config = dict(
    n_layer=8,
    d_model=128,
    n_head=2,
    n_kv_head=2,
    head_dim=64,
    d_mlp=256,
    vocab_size=512,
    activation='gelu',
    norm='layernorm',
    norm_place='pre',
    norm_eps=1e-05,
    positions='learned',
    qk_norm=False,
    attn_scale=0.125,
    bias='none',
    tie_embeddings=True,
    parallel_block=False,
    init='normal',
    init_std_qkv=0.0442,
    init_std_o=0.0111,
    init_std_up=0.0442,
    init_std_down=0.0111,
    optimizer='muon_variant',
    lr=0.00527,
    lr_mult_o=1.5,
    beta1=0.93,
    lr_head=0.00983,
    grad_clip=1.0,
    warmup_steps=200,
    schedule='wsd',
    decay_fraction=0.662,
    decay_shape='linear',
    final_lr_fraction=0.0,
    batch_tokens=16384,
    seq_len=256,
    doc_mask=True,
    train_tokens=87860000,
    steps=5363,
    dataset='wikipedia_en',
)
Each number is 128 + 24 x the weight over its row's rms, rounded and kept within 0 to 255. Layers, rows and columns count from 0. Numbers have three digits each. The size before them is the row's rms in percent of the matrix's.

# layer 2 attention key, 128x128, rms 0.0789, rows 25-127, columns 0-127
104:089134113105121127157096130129153119139110127112138180115150132167149124131141137146110138087090166101085081104156141128138082149144131161116136136101109167117123140162167152148133158126105147156117145125186128110090123168140149068113131113100123142129102163098119107151157126150106150110100138114172124130107138119107177155102096114091103169093139140125132101106136127153143141122093
095:122134132101160156138181153146126151107133108137133168119102132117160127154113157146105117162114116141122138147097141146122107086099147041125105150138116087095105074119177125107111087122122127128126176152089130124097112113111151149144129107152144139132171133102129130116167128136158163147134123119126071111156113146117115147151103112089132116156142130153098078143095129153134134119154
109:119151142143143129148107109097111135127114111176132114118145141136172121097107126161155139132112110133134169117136100122133133145098126161129104075112104099120117090113089146136125155100166153115121146123126121169126128118098101189135140157162103140153129138085081097168145106148139151119125081113116141157141103081122169132168125109103142136123168112120162059141103151149118092153131
099:152066134127086135116093102132122139125131174094113133166138138146099107185133147100104161120094125116180145104125096112100130156139133115134134141098180185139141133147128168148147135149124142111132101152126087109123082154105121124130154103134124158138108146143114136107109069137153162135110099131108134163165137117165120109133112155111097091150122118111122147109184125123140146100101
116:145101115148108088146132120167160165115149127095137115177125148138147155095080136133117115098139118140154125145141105145119105108159098139133096130092144098068099155132116110088143141123127113127173100129152127131120101088131128150082095152115102106131141129124156171175153167131116112126122144155111097142114142091135158121118079134078077157141114143117166157149116126150120164121146
107:105146117116184121132146114093098154148132134122102106123054078148136151148114113142103103154120118106120171161121120162127152146153134131093129074110157136103138129137119128108139124118176166167130147118117104092137113121168161089125102104145155100146140109139073092125128116179130108149112119123139139154103111150151123150100168123115114140147148106128173136159156111107077135117132
104:125083144107166166123094118100116159087134147147128093117104154128084147141131180155111147118183121103173167159157114102134109140139115172160148160113097139110160123076085102120169132101147091106158110104120093143117159095137141118124143130108165137137127141121097103141109105151143135112118111096116105158146097132129134105145145152092146133119107172120143110148134120156125127163113
095:106110142141168157101156117115113142179120181119086146129115099099129127149174166126167123108120140148138152116125134135140145125104150160161131084135122114113132139132110115171109078135134177131087139104115142139093091129116175117123159089135124132143101098127152119119152116163130101132121142074093117124167089075120130140135131130109109117122143177096117166104176163117132146128124
099:127113148123105137105129119153135145126152111129110152143107148119168130145114149147148104127106139097145162077120111143098155091192126189125142146162096093123176148109121112114125065109077107119090076151149112101123128115124161113142132154135182130135101137143125139143136126065136130134173126128117137142161090122117119120085101157126098136118144158135145130144136114126116179147137
096:124096186152119151108099142129120119063104106151121148133157088131123137189144156124113141143138123160123101114136087108104123137113124112134149126112162145170123108133116116096143122116134098163190148152121136116104094152111093105143106127112085148184120136108132140102130100107109137108102125130154161145110083084144150159172137104109144176125175114117105106139145112141128144130157
101:119126121121152133161091155150117119105094165180167145119182141132123155151084128120148081119148137160100064138114139118126131090078141105121115093146137088127165099165102131129141136106127131121113129126150155145151107154115126157110121128112109104141110130114107137118147138114144110116120165129087134121130133136178059090148160134152101092143168089115148135112114149165124163133149
118:108126166136123128130146119160123147126158176131101119137124170186128167111111121127116153130108106126148119128114114116131080171193080127115114098108140105125139150112098106157125125083135174108103103135166129145104150119113097134145119146137123103146081147136141165109165093098097150168151110138138104141125142137142132112088112123092106134127087112124104119193175143150110102141130
114:158098115074095150089156154088115176126125122127128144139163137102131122118127102116124104124096109093137143095124114150157099138155102161142128112131158122151127134110111151154131133114102103100151117147138110156108122183082105111145137143078133137112125135112128178157137169185100130112100149123104101124132142140120155078143121173108140157139165105145141129119140137064152171144125
110:121140142115177143111139117054086133098152101168119085093107126156124151146111145132126123141118098161140131104110102132114142143112088128134132072146101151123133141109151146173136139133107147144148082135086073119098153091144129162159120157152124101143135125108159107109160174102163120147141121146113125148101131176149130145120110128128118155137117153078145128099164127150155145099131
097:098111118124092195095145168123126122127125124119085117096140162110158139117150093115130141136183153112146138131135136125154098148107140119093154143131151110119117124131108123136086106080130121172166136131120128126149188152142136112080110107104171149115109124166125129126110158088154095165110113088174134132137085155155123114112123160155115107142142102095139100111121126103137084156141
102:118156149123094146158132171090145099138135096164151129114135139115150102138162101144173105137116141140117127101181139126096086122143136133133100140113165136134141120083122148104095140130117149102149083121136143116111108112171103155094139100167120118154071098181138164128139100147119123179140128065130133144168115116107151164113122143122134162106128103117163150111151094105148132119113
100:155097145144154127132125146146103134161086112100149173180109104151079124167126092108115080118105132145097132120169164102115156134126128113108125151160174109100115111153140114144107133124094098105163133114130148127128129156100161106123139120106135082122108151144121087129127106156110152144117175140089088104132150173144124135129161112149135115163133151142119152138125157155152059139135
094:103107144093108119186111116176177118133131124140113148124114087085185140146130127135129126116109128147189132123134153153136140164123135147141116126111109100119126154159153142131130151117125142157141142128127151123132141127090103117160110146151119144125136139114110106125142159063154143129075101099134137065144110114066067116164100071139130123113137145164134151116130127108114116122103
101:159123121132113171123077129125092162153127105142147120159124122116145132158106116128119192120138113085132144139097158093098114147120115147158108102125132119093086117108125104074153166128130157080128123137176148101138146129125129130154119146113166094080133102141144117153115152162122172186107086142134121099110115141119130119113098109130114137150107123140136113118173139123116185088109
097:121133100145118148138156142135128140129119141120153134119143119115138100131128166129161139161121138097126151153125137151143097120110151138145084115155103098099140103170112168130119183115100105181132103118122136108099105140161111134154163100160132065122111124144108105152121189077116118107138169179148128155132131132132157131154133074131052129129130134129107089147085143105133109128118
106:137153130156133130179103140143153138108095147131116102117155119135141102130068143131139157151130137155152106113157111120111088160122115109146162118118111147111094114127164146116120178150087157134103090095144134142148108117139155093098152156114188127151133147103143121129120145127170151145134118107157149127119089131120101090172142141148118116123107126072165088073111140145115109076139
107:128129127111138142146135156111147129114101146098110111127107125182126121139128105154101170130124145097151119123131121163141100174118163096100138142074078140107088155130132131159119108129135135129111105164117085097100114124103117176110133160121087118101164184140140126120115182119103158154125131066112122158122162107155147132118154139127095148157138159105134182096121114120137120122166
104:084130113132113156121112129116119126116106144076085128150124145138109096142121122125122158140166193125142119076098133145143116084136126148098137170150103091118140095142134132120137125124149123115089133095152127196122159158138103149120147169090118097138112140125161125146108138124090110103147125117163118121175108139115132134138180094147105166128104118158122124121167133178122110083157
100:141126115151088104114153081144157118177123148121105137113089154152080162162188150098117129144110126158141126097128155131162105141113157155138115182089119144106097138143068121101123145119148147107126111130133117120098150118122110134073152108141132146116118109126129146120124179093095140097092160102146139146128122153151121091164143122118143132142111068173134114154137108153130132114130
097:139134134131126122150107112130118112122118097139110137122120180090154139135127120086140134109142154091144121133160162139120105133098158173125112158130148131115142141122169190089146104154122134139109154122119121121149120159128126117105135116132108100120151132095115109117171131167152162092075154133127151127133145180139116108092094147098152111110110125125127155092154102147057155048127
101:113126115129140119111114095116118145174111158133142110132143107142143145155083088130093112149094132128136131167072155120121159128138105128121125062144158146116099141116127068109116179130131112144137143128169097183122135104128148115119114112148137147122111176113069164104138145176145115113151142099144121111097100088124160124137146131141140172154106151111149124144140116180098153130144
102:109148081098140167170152137114119170121098124128143087188141096118164097147121115091106116104150128169085136124139143094130086115153120134099110129122082161132095138170118134126130109114150123130112111189148144109125128086084130148119159145169117149117106167112136135147104134137129130107148123092169104123102106124175115148158102116087135107116154131130126136094121134099123164147134
103:132134088190137131134149150091104125135112126147137162193138158067147114123150122099144114117156088142164142144108120137110114121113114137140124170093115109108132161139089102117118133089096158133128123132119170117181126159120128166099151090106125123117144098153133111102129104162160128144163146142164161142155154099111117139123088111131161111126139118110153093122100091111091143095103
105:146169148142127117131119114157172123103147185139149066145102152120155112120114140136099134161113133128114119183143103112096140107130162133105146143051140085119134110126157139174131122100126121181136114135102113122134111152140140135092106102130140109150147111105134100168084099106119122084143149124140138063155148112143120090154131092121158157138137114156111111147118125142144111144108
108:130111150094094097137131121125105116106145124102106135102126111086134128120108126121135105110128120126162084136150111153096115168168120104148109134137104165164123098132103152112097113136141135145118116171134095085163118149139124127151161189121148146168147167110144149125115132107122109133116170127131095160132158120147112164187114096107142137110098076161183139141173124095112143150096
101:126139120130157110113128131108146124125124155099183161117121119166149099156131110177106133106137104088124067133122121110172136112127133065139162129170122126139128102170125132170157174152126106171101144138121091102108107098148180125117111154117133108104118112123078135114137111147075157121118144138116175136114140105119159080133160131143142137139125126139081131138097114152107123147105
102:157138166177135183142125121126147114142167136167102107106170163057153124116134166109148103133116121075101095136109160147117116143108162132136103114090135127122143115103096117130134102179127123101153127168131121158139143078125138135115143125141145138105151175156110108147121157102150133132108126154093127129097097119115139156110087169092152126128125138145130076123140129082108131140121
096:120111128103162099147073176136115127127145084173090108160141118129114107131134095116095135138119122117167111066099075161122154122130120121118088140122065155156141146120151148143147167131171157108166129100107153144129157113097147098124127167157133145150159143149089143118134098141119090146094129130100117146125134123190153122144131131154127097092152130134138124107136130116110123154123
099:140095113115127128135173102148142177164123127110111130156162151156140109123131134156111145102141147118114143132089132175091157144117118143136100135113134131165107093116152094115127127192113122148139142123136167116105167160147098115122110145172117104111135159150148139124149083126162134087129136140111125096161122068086101121091092117148139146177108096072106136123142120104142156106127
099:140124145143101181140117126131142101130092123149144117139060084144111160107178104174125139169119132128121134149131107110122152132133134155135102108127142109078146124119101120158169105137127163084125119114122168103101189126136130122128154145072117142181150170111149153117120123120144103109106110086153131129108162132117128126102117121117125131160108098066165145163153123123150132135148
103:088105146078123165088156137142100109141124134112144124097100189131088151163128142104114133131121164146080136137132076138150146111147126140116130083122162117096133122138136128104150158120124097100139128144158166129138104094086123126136107109178111114119161167100131144157157104054124146137142138106107116142139135140109137178114154185130118120149143106118129097143143130120109146164125
093:106117128168147124167136106111178124139127170103108133059098106131157121116120134140181084176113125102111150114129124169135157151163111120108149137145125110135123122149156141132080130126145108147156141122093146139122112100149123170094092098141096101107167129169119173097165156158132148112125116098122099154123135131100113121118134123086175152129122139117096148091107136119113130083117
104:101126149095123146100123119151140134116120160141149098092110130145125113111137142119137131120100103128132121155103179160102076075154146108148129121116138129162121127095077084179176160143161108104160156103150118056122140142120143114191130116149137124146117141118142183153118113118107124139124131130114157095142166116144136115106158145080119084112108147152117139142108137133160140135111
097:079127120148155151161145142111133166135132148160154172094143141131102132141117156071114114107080114117113145107138079136063101176116147127078137162126135124107137088116168121145150137128124137143155119111095112102142129146123122132157107131114133099162126124153146158144093152136098140115100111152142085139143167130121138081109171114166126132131075154102161093122127100122127114143118
110:105113084140144099153123147147165110117117123117151159111088160143080129147117148121141158130117149162120092155125119107097140137132117121156119125125150108137139104100157119102115160158129118090117110174103157105154110109151114151152091103087149112125126096142089146142142156140115146119123139141129147068118138083121165074147150135141119137152134140121090115133092126142140091155216
107:115116107085156078129115131167152163143100140171144129097141126185111124120131144141090139112153149112097086146112144141113134070118141071123151153127106128141134120131143152132106171114118076199096155115112138171103147127126138165113110123160114106114141136122123115126157115109136159119146163176145148091119136101106143109157126111152114151141127111165117090137109164112117107130152
099:143121155128157171116123153141107121093127128132114126114147135144124176116160138106123109150074119128100140120182104057098111132150148167132129136138109109115158133056101119101117137137140129152185108124115116132165140124085130112118114100118102162112127143127129138171120147117165094172123115162155103114147122127087172152094114094103143150105125173117141136105155132101120107139110
089:110138108159126084069130104113115134085116151165120150133115158110121100137160132163155134161118128134139102131143137104087116126134084121116137162122141139152145080142095139107136110196112167105113170143126131132125096181092111107145166148097096141116132150148126131150117107122159117084097154155120080125111145138115136096141151116182140108124107124158154149148112125110124161092151
103:109058146096123133137133132139106132130140166160160108147143144144113146141125141132133144091131137177137134078166123109123127130147102139173130093114124099140086120141100155114158139131139145114134085119144099108123128118096142135142125155123135102195134110105101138133106114161124136112163101119145090173104111077142182081122094149104085134129129089092142136081118137135152154118145
100:114115104143136129130075141216123148114071135138153152118125098118135123095122165104143136134083122162121100115109154119172132112172120160107129103110118170115107139150148130107128114105100141118082109124147114148159116118137141136135163118079151108114145144116138163143125127109107083122166142161091133136136122118150114111085126109149180147126132140087128172132132177139128129096157
091:133141172128140127132065135157132120100109156105116123134140111095108124096132163142122112155144102146117120137149150143117190167121135129128136158152148113113120120127126145115123177156148107110124141105137117097181114148149148101116122137137113136116155071095130128083092106097130149110124081141095134107159136112102114140169142096131166114109181127122110187116142108125167089075122
095:119130110173134128130130147130166128135126126147092163142124155112178154131129144155134113139077128117115101107142140157100133113084145112101119092155115089108118084151148109086112119091154144139102170147113155170148140152168169120112125114078104142162146118157097097099145153136154135110115099118132134177129098190154147116114124124084166094116113116133120113135165123155110114106114
108:101129145166119164129122116121179103105152116146150114125129115166170140128119110110134142170135175202136119106094138134108142132094121146134125168113086113150114125138141128122123129154156139138137134130105097119162111100134141130132139157131110106148139094148169135103151154080060106108084148111157109136123097082132101136127130089160150076081124146157130126119085119123139107125109
092:124128146135146097127100146157153106119132094121082094160124163066162082122123118115128108124123091125164110092099097129098083120187097101182113121126141131162161155102124123091149122153134154118123105143148123115146147119139164146135164164137127152122086141096157124135120130148114153109137137122149138129121131084108129094112142138149101133118094123130132135149164187136096069126123
091:137153115177144140164112134128143117130144130152140152066145117119152154123117109118136133147103129121133090097150137202130102126141154116120095129136174125125134124159160178142119136108152115166097155148073066113153138086100118122125097126083109115114147122152107136136117137166146160121111130160144115132110091132158125080110103103133147142124168138098120158122102157071131127116134
097:109114134112132128088160140077116096124160140136106178125094156080161138135173124113121107139129134113148133121119177147118113096124140189103138145128117141137161115077118122129099139151112143124115087149101075104142104134068106140135152135109133126121157104140132126144132120120118134138141122127129119162172145139127135156138148147115128086103184122119103118152141075060152131167101
103:129119089141109117146140098116143155129145135108085153104135084155101158130129078170069168137142083136093111146110086112105131135106101142106098120135149143143138133094084155173164173090118121134141124143125139118152134125115113163137121140134091147099133151128141163147141119082105164144131132129154130164138147162140155116152133106142087135158124138096102138126142079136137147176093
097:119147116116103128146103122109150103110113150084157152164125142120149086121151122123164093108130166126152135159127154138118136145096153082085077150122149109094112155117169119107148164149117063143114135151152177137128105140131138090144087161137128164158160144146097113111144125093117139107129140134106099103155102154112118136105123154140150089171180161090117139103108127129110132128126
090:133143159153122114138100134142112115134137152166140096154166140159160116145127114096142129106133143111102138128122081101103102106113161107136114082143156093124141138132137140110148109150084102147080101146151191184117134202123122050098111104150137115166139126085122159122139138120107123122115123116131133137103161173147148113137154131136130119107170118150133128078123134118147121113125
089:094137129132132102131101120165141123120148083100114135138138096155132132156114129133091110113127152139086149180108131125126172098118124091122133108132137123096074115101143080147128152109148120165127142093119142150120123147112113130145110102177120126150099158172067120152140125133116114126141109192153109098157104104126107117141129092137127162170133104139131124180090149149183140162139
116:116142117142156119163125130155133103160112143144150123097142065126179135148115128148152116151140168126121101168107178120170126139105153100103147130134091130122132131152189088148090114120133157163098157124093126119130121116122128149147128126144131091073146115124141056119144131161161127111131122147108171110136118142129096120131153103158097107100100144100087132127107113136108085113157
084:102154183108135126149093119146130095115116112155094157157097137149169132154140130120153141117110131150108152171107121110160118134147113160127129125140111129107136150105127125154142098099164131067147115118136151145116101103117150101115146129152148080116125123096124137162111127127133141148049130142135115175075169113144161096125116096146110096132160127161093083154170125116102120108154
097:136121126104189104112140188081166126122112132062110155095126094127089139130128155130135120160148134125154148118149145142102143106140160168148098124130137108097161140175104174131148120123102120113158125108077155126138147150125129152115139132125136131118092131099110143151129101178132116093103160133084110102130151127130112127133126121147136141111110099200118121088114104126113173139144
092:168129154109181175113146125114106122146149129147126127103104133166159152126082106137121133139155141193088165125103080123142120155150134106119093104139101126148106147107143173144133138123068075144121116125123117101131160142111154154124111161087112119136095146099113132127074084097146138139121146143131116132140161113144101102128137136128134124142117126070106127120155110115182159133134
095:133112096144114126123098134125123084117151087113146116120154116122110113135091112107133165150151118078121152060123120113093138111082118142120110131135134092122109099174152141145107106102133107141136100138170149124141131140103157126157099104118104124082121138118145133106089175141148161131130148123134134088181134162124151167111146104189150165142175137116118131117096119114094142157168
102:117123109135100171138069118140132137111165115153111092130102137152108162120126134118127125123151107117130184129099126127091157119145124175181152110127155144113197118126090116145117115107119134098126118146137137135136123088141125130121087174131129117144114163161132139157135119135137142092102059107146108136109147131165127128081109110101113136092124147137169120136169148162085146170101
094:192107123137161119137156137126117188111084115106141149139108137114145098130137088109179173127133137151139091144141109119146169144136131144103110105143125111126137081139150179136137104120135149106127096056135118130123135123114075148108152112116119065100137132113142115167130129157164080126090155131133133107088150102132105138141113128102105105141151121139102123143131146151162115119095
092:128156138118117102161099163108108122179146122159161129140158166072101158135123117138137163129096142169144113162163166077085140180153167121150085129131132116092098165137145136099096148121109109109094163132135087113156163118154123140115162102113141108118106121114118136153157116074134169144128074101100115139125138130114141113113133118157130127116108099115115115120150108110131130135129
104:136136113150063183125161106100149105170119130145151143120123164100118115083133133100138150148120153148119109136142140113166104117109160133165136154115170144154079145150112130106118112137114112120168130155120142135117127149142142135075101100084153113160112123149138127115111168110153095119133155142145130147093104136089148123099145161131151133122116126104104174047123129097111139108103
089:126122136083137156148126119109173136114051098119162143126094097098164139093133151138105125152135132149105143147132147123117153109098140120089122189099173163141164122088157115115137119105103136161126135137121066156153102149099145092161122108123153116139113110131166086141100118174129114144128107138116095101162159133123110136117148092106118120141099112167134113113167142133139131126116
096:108128112161143103108146178139136122081179154152139137134105103103131145115098127116121097138142129137167158130125134099129147127128138099113112121179085115132167138188156156130136126135127146147131156116113109110126121132112124075101093175124117133144152067140118133106098110167129092120145124135143144081131132105105168137159108116195150160089103114122109112129133148164130086136156
094:115110112157139127122150133117154110118095095130137135125098136098117165148139146129108110135145136110111123144085119143101146146125071130079141147162129110140110136128133163117086125143141092137126123107139179091134123088185147101171133139144102099133139147133164138142095165141119127179123180157107142136160158159141111174123119132120154108111083112087147097078146149094126165100134
098:134169089152122132116141113170085156150130130170145139127160130113130136131075114090175132113107079118155131072133119129079133167092099143103164133145110167123094142119109158131119134165130120145104138105115154167169098130125127147133160128136124115125107133156114110097132125158134147154128123115109095087137128158100127155100112092093162135126116128153149102137073127156142089089132
102:134141133117161141092112140168138165116112135146142145149141134094109118108174156106106118156174112111119158135132142113122136122087114106157139128126090068144088141192139115136140095128105119120123116102124131143122105201164118162134107135106091138107136090104117123101192126144122144131123138144160165122118142136110138100098119125157146115142108085154074127087109140111155137172127
091:121148094124083141132095107123139114146080147090149139130138104127087137177174104096128134118187131135126159097152122116100154115138141126161142092114082141136136153124140165123160143160133162151123112119106124141183152135094100104151118175093152169067130149122133107124105117125104129103130143120103147120117106129140080118140121139116080100075140121157146118142158121138155136146117
093:141130100121161142090089146150117094101102123130121133110154148073110103151088112133132095140169151152092146138161124115123099114086134122124145147164144122158093130123128091175158133121099164137143160114143150088161103182134124130116128114128137136148116111154147100105138124121174164154108115135160116133174095101132123084091097122144123104122173088133156150127137121102171115096123
102:174098118118139131109106172085151085115119130157087125136126116145107175083135079145173138162113113104111079097116160157144121118150106159141066123138134140141120173120104117170143111151155146093143098145185089147132156130102118136117134092125142151114123136155157152080141163137139120109129139139117128132172143110136124130119085118119122112152117127120133090154119150128136095108111
097:114150165165134154166139160116147116104115100113117166137131118147166119153135142133146158113089088126085144105113114132097141179107156104115131131136086123150123121155165167132142122152114150146144114135130135108130168106130109144157148060160100114110163111091083107097133102153121139119170128141114138072114187125134111111121104112153130136112094161126106115088136151134128077140128
099:114073150129147139145124128133119173099104108150109088125100157137131160132156116160118118148140135127147148116137136136090100120142089129148147125096110142105127147107134145135133087176113174124136115167147123097075159122114143081144167147162164124122164098142130175140160131142155167189110158104087103104085107103117099128130110136148103140115122112103153144123108079113118150133116
100:123089152123129131126131091133113125106139093134149150130139104092118172114132150137157134167158163073119111155152129119126107142129158129161107185086118114135150129144116158103140141100131075110121124099125159102096124079127095121166148144145107138110155161119123116144112107142107136160100136098162140126111129153163183116122087185136124129112145131120165075101150141124097119110085
100:135181095094168136132121110167128130139154093082128149103074146163108103133131108152131110135121098100168121131143092126142158143154128140119142103099117143168082147109159199126157146104136148142108134123147124112153129131152112099128119122142155146110142077118115073140142148086125140112093131128119116144109174107078146122112155096149118109162104149111104083139111150124120107117128
090:171120132178118142120121112096108109140118122140116137094149116089081129105134082136144130087135177158146110114132170138135123126120164128138143166111113154155160161193154144118126059101090103123154136126142165118141077106131130120155122110181100117081106120132115132127142137159161128104122125112105116085131112136134094171116134117123167155172118113123131112116114115113117156127153
090:116125096102141113117129138128133143146115091139162146106100122103166124113122142093152144132115150135167091082140121151151133149100128134178137147162135088172129163149113128119112153067097185106136167115109143130184157155149138097136164152111083153148112146096135173095122138125134125098098107113107123103111134137112139137151123154077101103116146131143121154146113137095083109147141
093:139147147099123130134105092093120126098134148195146140102104101185093131137123124162141119116149126107115190105169082124154140143121087107157145119130121108091092118148145082145121142120134159118136076095136106153130151132127110135130118099098073173132122128152109140131117093125113146098174126158105099140141127111154127116124123138103129129140101125097101143138179139113103113132181
103:113110139096126105110136136101144133117122104117117147114112132141165155120172133157160142109142122166174152106148104119119153128164100119136158068114110116140095128080121089124135174132125107138147158112124161156131121078140114134109094118154134133135086104128166139099132139100109132140145085117138125127129129107118106215116163138120107152155147117082136099169140172108097110087116
085:132130126136095144089093115132087109138140121130186117169120123172074120142136165112137144094131106163173150112127109082168125168165075142147135124130118099088122166121072100155144117126129133123165140167127117153097104116166114116156135115097157102131157128125146115124149105164091129141169131101131159098110129123144143131115128131124116139140103162118092117100123131127135176158110
094:157128104134132152124091141131163092102173138129129146161117126058150132117104106117115096128145133151129157186133133127106080109153128112128148162161196137084103136126167142075127112138140099156143139139103173107156135100139156127137136071131170131121109093119124132147101090125115119105141162130133093126119144147125108145161105138119164121155140108108128116174120110130131112125087
092:132138112127105136115151128131141112093119109169141162137116161077151100146126148109111109112122138153144074107160136143130129089124121056145130098178121129109133136119140158151121054159138131110141136119120123148122151131133141137171138148126119137135058126096121116161109125118179100126111155124120135129135159147153125164115128120123129162171154122115160176055131094108148122129119
104:103145116065113147102163149138135155125157156144164112101151136119131163156151145094144092133162126092142126089097129087088119127185115146113106121116124145156072122139116108141146099156130116096124130164131126094147144155097128142122148127109178169119077143104120162137147111137109100123104080121115110131132147144162121159150108159134149127124115158147137143149171143090112114163104
109:133160111100139099141099136149146105122164084160115134092136166084125141144138139119126106109154142121158192132081160116097156159116149149146135150147150126123146127145120152124121143113107117130144152172123083124148150181090108138120127106123136128120151130132093116147117135135171084127130085147168115119101128138107100136134133150137147082121109104124135124058071152110100116135078
106:132119147121133163127142104092153124136158140128111116109134121158083103093140123149128157139127183148122143135144126117144113145141061075068166141165135112166101125133117153123160136110145128153111103149147111100129142127131140148162102127107130115129130191113118138145128140083111084155142125142091130105097134146176125144119118101102053101119128110100117115148105131156132142169169
093:117151091149111115127108106151101091107151112140096161108106146089133134127141111100162118150147159116153153126116167111167098137147087121123142177144144133139120124096101136075106101091124105140135154130105124126147127183096123070108124108141134137108110163123108109126128157162135148158122153152097149115102141136131139109180132144088162178108138126130136061115134166114150140133094
099:110154079105121184145170157175132152142126147129137136142120143139108146150122138104155131111108146156136117091112134123093119118120152111131079164133154125102147123109152143103111108105140153136102108139090192122146090136092165148155121129126111113120071142123138129125129126103106119126129179107169161161157104144094110132136062135156142143185112110110106098089130124147139133132113
104:107133142153159114150105154150131136119122135106140119092117123146102136126077148126103105139146154081132105120126182154122117083137123122097135126133093164115166131088130135126137130132141148096103128119162105127102162134169088165123117137118081129127142141155125141131118110063130134174143145112120134149102154090178125113092139107106100165112186132121176118147130127169162076140142
088:093122110120120138097113162138150161150147103098177105134105150130135153121127150095137146118155128100194167136137127146154095107136127126099149168123139122107107097110075135153142137121149141114126158120118089141136126105161125117125133123119058125143140132100138140150100121070111174131107136142182144131135156128101107126109121102135091123205125130142158100158132143125151114087102
095:121118092133071144185142115139122123172113188123129122130114154148137154134135142118103116144123134129070098096126115110150096150113091155133127111183105137107155155146112139128174146087122106107127152121125129137131127113101103111124128153134155159143097089117080156113144137114128172188071134151131130132081126145103148093113146140105124138133152124115158145159134117137112150117182
097:144093159148135131104117112107095103141137115152106170125117148141100118144163134074099118116134137146121112104085097131130153136134167174138117150112153123123159147134091092159127106128141102096138131120140129126096106137121184091157072126132120119060112112126122133142119104101133128087135114153132100136120107183163159096123118150151116112109142115153092172147193163123146138118129
094:138124154139121099170100093105142086104142128120130127093160151072105097187138135163145130125153164126123126077159108106119133145123087116143126182105140126103158138126132125102142108148140128133108121139115067140133139116099114131095109113104130135080123127140140096149136104115099133125139152133190152126144074115134084124112189162137166124148160119145116139107119117109113169145124
090:149120097126132108162107173145128141144124149105128118106143124098135113102145159146115163126150092117129109113121093115116150128108094140141156186129109181135145118129167140104151096115142136094120132136120112132153177116105126105114119139149130094134174112104138128076124110113145131100162119155133081122134151163157142121149082150110167096183123135150084143051107099149104142127118
102:120093125117159130095128133143108142121174120128118127094125136141135100125150167115156132130117106095140185186073102143135120105140120148156119115124109137147065131116119104080121102139116123132145120144140135127139152094165087122166103096167083111152131152098074138124166114119096135142149113127101154145155107166152138145101170139113126174103122103109145110148104154141148136124174
097:128134137129130071097095133169111089148124167111100129108086131119127150130137122119162112146115136143171154105115147127115152136109173151110112082123099146162133092127088117139152135124140086107136124140130114104104136120098126121190129164112121162154133146077128106149144155093173144083127137170137187133146109090125101147084145101115139091144120132157131125121149149140084108129134
105:106161136139133109141108106123142125140131156146136099116112072168130105115076152155136140176140112141118127129121124098123143129106107118116110123118140142132131101097113102133144126115147129158131155115120093115072167133112114148163113129127123096167092124108176122128130119109154120142125156133123136171076163096172093144147148092142074191121153142107093133142120176170096139170138
098:126104104120097121113143150129136136184137109129072103177149127152098125093120122110151127143149159143163114113127054167142117088188121138132121117122093138143124088115127090140156143070147121128092123125131121148152138159124125117151142137123137130124128172139127134120140151143101150158138109141075138108130112129169153115135092121169103136136130124135148144085152168142162105069117
095:135152098133154118168131140142143160131161173140169126101158093162146124086133076115083158136111094171140106130123169151142091148095136113114129146128134161105136088147135098139120163120118104135130107107086107116151084120125135169140136151159106140143089088120138134116165173093077115100140144100127114117134141137142155088146141113152120112167090128136144123138102119157138094107111
074:087140098097163153136131146144178136108151089142085180080125155140117102124120152128136151158126101102137156134160111149148120138122128121123172136113084157110112096124130093171133125131134133160119104094105137134153165121118187128106098106148124132089090100143114116125137158072150146149097129122097136110135119143142147105095115112155112178150126130132138129126141131186106111079134
091:116141155117125173138141126166108120142135176086099089119135110165144120122140163125153121165116153116123096131111102110163123150194076123164165112104164091151139152133119103101127130163146111136066140126128149131102136136106135176129130109158156121107113148100146113128152098129092141121132111160110156139095142106138143106118091129090121127103101142110171162113075110157126133119141
096:133103097152087131126145139139132120078116150116074128146127129132155133115127141147179115144153143118184148101149147094130116128106129111108162134175167117123127112139103167097137115124134133107113149111140158113150133088138152165102104185138143166105109146099121128122155127094146160092161115171105079145143108161077116150145089129113122128079135138115101134120120143151117074131154
109:110101111096128164149141109108113161140111166108118142136095098046139135139136086068157080103124159156112175136135119123131151104107130139125119144087101121148096112123144136155113096158128125148145141097088120100134094162146152131104126136135145153160148148103120082159123111143134141123126147106137181134119144156114096162139126138150138092117127145135186152107144132109115126081120